python train.py --n_layer=10 --d_model=96 --n_head=3 --n_kv_head=3 --head_dim=32 --d_mlp=256 --vocab_size=1248 --activation="geglu" --norm="layernorm" --norm_place="peri" --norm_eps=1e-06 --positions="rope" --rope_base=20000.0 --rope_fraction=1.0 --qk_norm=false --attn_scale=0.177 --bias="none" --tie_embeddings=true --parallel_block=false --extras=["capped logits"] --init="normal" --init_std_qkv=0.0668 --init_std_o=0.0149 --init_std_up=0.0668 --init_std_down=0.00914 --optimizer="adam_variant" --lr=0.00217 --beta1=0.9 --beta2=0.98 --weight_decay=0.044 --lr_head=0.0144 --grad_clip=1.0 --warmup_steps=201 --schedule="wsd" --decay_fraction=0.451 --decay_shape="linear" --final_lr_fraction=0.1 --batch_tokens=16384 --seq_len=384 --doc_mask=true --train_tokens=112700000 --steps=6879 --dataset="wikipedia_en"
Each number is 500 + 50 x the weight over its row's rms, rounded and kept within 0 to 999. Layers, rows and columns count from 0. Numbers have three digits each. The size before them is the row's rms in percent of the matrix's.

# layer 4 MLP gate, 256x96, rms 0.147, rows 0-28, columns 0-95
095:431410539583426450455491477496484525500543518610541510470494537452492505417401478552473518470546523548518453456483468485591455541467531471448562476408452552456473460595517490574485602560520411540537546531443583418526392621466500473516501439533486512480485484483517419586505488532455504471
097:526368598626442485470466563510532447444484428500472404522517492498556494516552441459610552487487487480597526451576448453528551535532532512541591552538482446483570481501363468487507439542495512523452536482530410507475535501450436513487514471548487485454481432511582522458580438559465519497
101:454509497500501564490497409479505530505403574512440548434581474465608480559471489533483532554528473532479436419517437516520538485476420495555398462604442463497531541479545443408503527402428560461492564496453470539471570512458445509454483488546464498431589550538582549526554629534509525495
092:542504465473492611439442464467517486554483628476501475533397485504517440412562456571479403525524482518540515485543495595465469474489438416467526505542520505493501486417565493478544490484556423545503519578555552431506581513515566439547421416506522494563457572451487631442463453444523467513
103:478612529477460497432452522464497581535538547609459511423519527449406504558506455519417438539506540557513491536399515572458496526532538522581507565520403489451438472558456447418511517550508490423536412520513443478539540504519418579547468478637530504491481530526503494487529578436446560544
103:497474506529502553423459480486437464527471520470577492490592618529547463538466481522444488511502527504527440632529528534545348458559584415570388488507477562486478541571515536528451471470446499536452496528506443397469527570510468461540452408532497464444504540570561481501549561486462587501
094:527591452515436494476523516486554566465431531497507473545523506564513421500494554519556497459515466449424533601577477534425398511441499457510411582619458564501556445506423462505499502490432506566413588489507507567484541525415527463463527450544531507426457553497614524451456527471593530483
097:409481422498498476480540488600443472508606497441500518573511561549430513493534564514489534547549442524506413514507582526421427537608529507497486534510562506490467448520534479573488454601547439468609432481546494436439534512496456420528438508507606527563412451561533524474463470489432535552
096:482519428423440504470476466473582482547471518455553556523442465545535524544533538531498459480540510510479490516536426483498413465544609407504448399512517542468631447587565544582525503400497571429494548471525431461543447550492487501498452490379468498608480462460490567523510563495464424540
104:519380519545379525536522448490481499490523447546542420542506564507525450576444490465564479517464475516587410512488503509472453530507497474538514532491507606558548484495460498526545481522537566541522388534502494453545471505542453470478471618570566501605504521414469488413485352541535503409
099:455480557460569523512618502495517512569478443454481513479536487546490480507499467488427549537583528597437460417495525441407476527547557497516446527499473527468498579456423537460601475493522479510370463478557418496543510509411493475534427624454569479539478486581483507473571540492414564575
102:411447498461442495538550563525492553500580532531432471473477423537428419654575481475544490546482505388451457541506455524530546450485579594469477498522530512454552514487534413431469548475530519500521523506472545519603497472545426464525504445485523441529483513659443442561477456527528495460
102:495480499503459480565529578437565580431484570508468465451421620527485476508442544443527492505532506546500530462592496545554479547581461463467469455524452468525540422457552461493448421522456548610574534456521483465464485378487496508457467481567523568460414511541590529455540548433517403580
096:406475541518481449526449560494581567575539498458547525441513515553407556491528490442509565590500483490472500522464467532461449558497411474429463467440558443520574500581548478456529486592485496470508536543557488522520644605477497523467456510397549468492417484522399410470472505470564549460
107:446451514497505459546515427486434651501447485501537495418503525616541483438512481496471604487417499572549564463552555481508565471507506449468498559518548483559456497532540571535480430589494398521469526542509610487577477404511519523474445547516456502501429482455492404430507422511519568474
100:512440529514462556497574499546427481550456455413495474486567439473530477462510571477550449535588527463521470502515536471494503444426540434505424514427579601451581498523499516552569543468549485572513435411468474525508437494460498504398529533590550399439603520433479468486391500461529510421
102:492545581487459508429485492551506549573374522500538488477520460485513559495429545589513501495522517562427416453528647535417491502566448452553483461662515508477528497423555528570551470454494472499421532484499461443444483582436538498400469492563527491533467430446486542449530474527476500503
098:525551473530509487518473603416479415510525514476547494558595450547437437422488404498455506512591496485407510555589423525437458462616566466558448499510466609535557521500529491541595438485508581501412462503596501495458475547477449487453516544498493512489531471592512571463495512433489477460
105:500415531468544442510522608461453558565515449500625452492498455475549425576526463414470498595506518528553523530535521531495549409512522512401549511493487502499535463544561441450550530536506533555515684495483428490536454428455547451476492477463501413444526461512502491446530508476573502601
101:489449565582390534527511591442421465504539433484523520520497540563541425479531564470483466611472551509516565463573455439443521478438571459458477510469475571573522412489512489581506509434357509542541482588581525494553561504498521515459603536493434438446471538497545470520468537503517526445
093:415578499534469540468365499524418528447581496595509483507525616490429454521493425552468509419487600473524522510543522456594569541480541464523546534472441515594485525547559552525392495559427474580461503452507536510433520505486517513539482478498446373486481514537554406489476500462487533500
096:507555432528440445618468509436487579491478477518481420458455541548595496483392504496557547535514524495462524456510534509491559445539511454447451502517488519512492445529575459497480573422574416486511483573561544557493534512412489577514434579514439545482432509435552454570483441569382431569
090:484449523518463562524540483535602447555518480547546545499434421521452431475505453470411508461514555540552513421491501485472527523526532490422612554459475431538416453420472533575566570449526509599473495536409527555518530464418456545503415506462497488413504399509550542543540471611445488481
102:518555448510469544516455493548556425501432595492526546495508511471480504525515477440512465369447638473499490578403521492552474494485513455476550419501412527593465545465567546442542548440483478626480503448563564495528464535427396495568534489484477373564501512500534508505569517509511536529
098:562452476396513503478500483559527532468467473513454454512468519547468519520494547501466531436408554491450465413497559509582506577502489501520496563491539476525575471478412519497499345545566463562433531538505534430451464508466495649404351511443524541535469508464538394509532465504526545497
097:553620556479472469393468509529490514450558503558476513486435587538470539478575453488492524449475462567488424519489436488428413471563516408497517503585484583466573506411508557577469546554463573448495478489475509481511511445601471484490569490520463610538546570545524578439519432462463444455
097:481514501489559534521537463546576589406402515560551418517417459460539437447564404568494464474497556501474536464418503452533439518527529495462429498540533516424489570473554557562586569462473559428443485520584477471445506507535572472523552418561485473529441496552506627499565465472485453507
106:524489553421495544545451490544623501499493488466553488474527462517428551533423455478552446477553567518484561455552586479511447475440430457456463425540500476519436474523511457499506593661553412567380502511494451456566470437419474475534618472458471467464573485548492499541510497517487516452
105:549503586527466486475517504485616435508519520560524579504517480489488513453607447498571444537467461449545403538540484556412418517463440533434522511527422545509507472469508469537509480451440429546454570368560474541458436508501413555419486563455476564514546541516590549562441448509502491577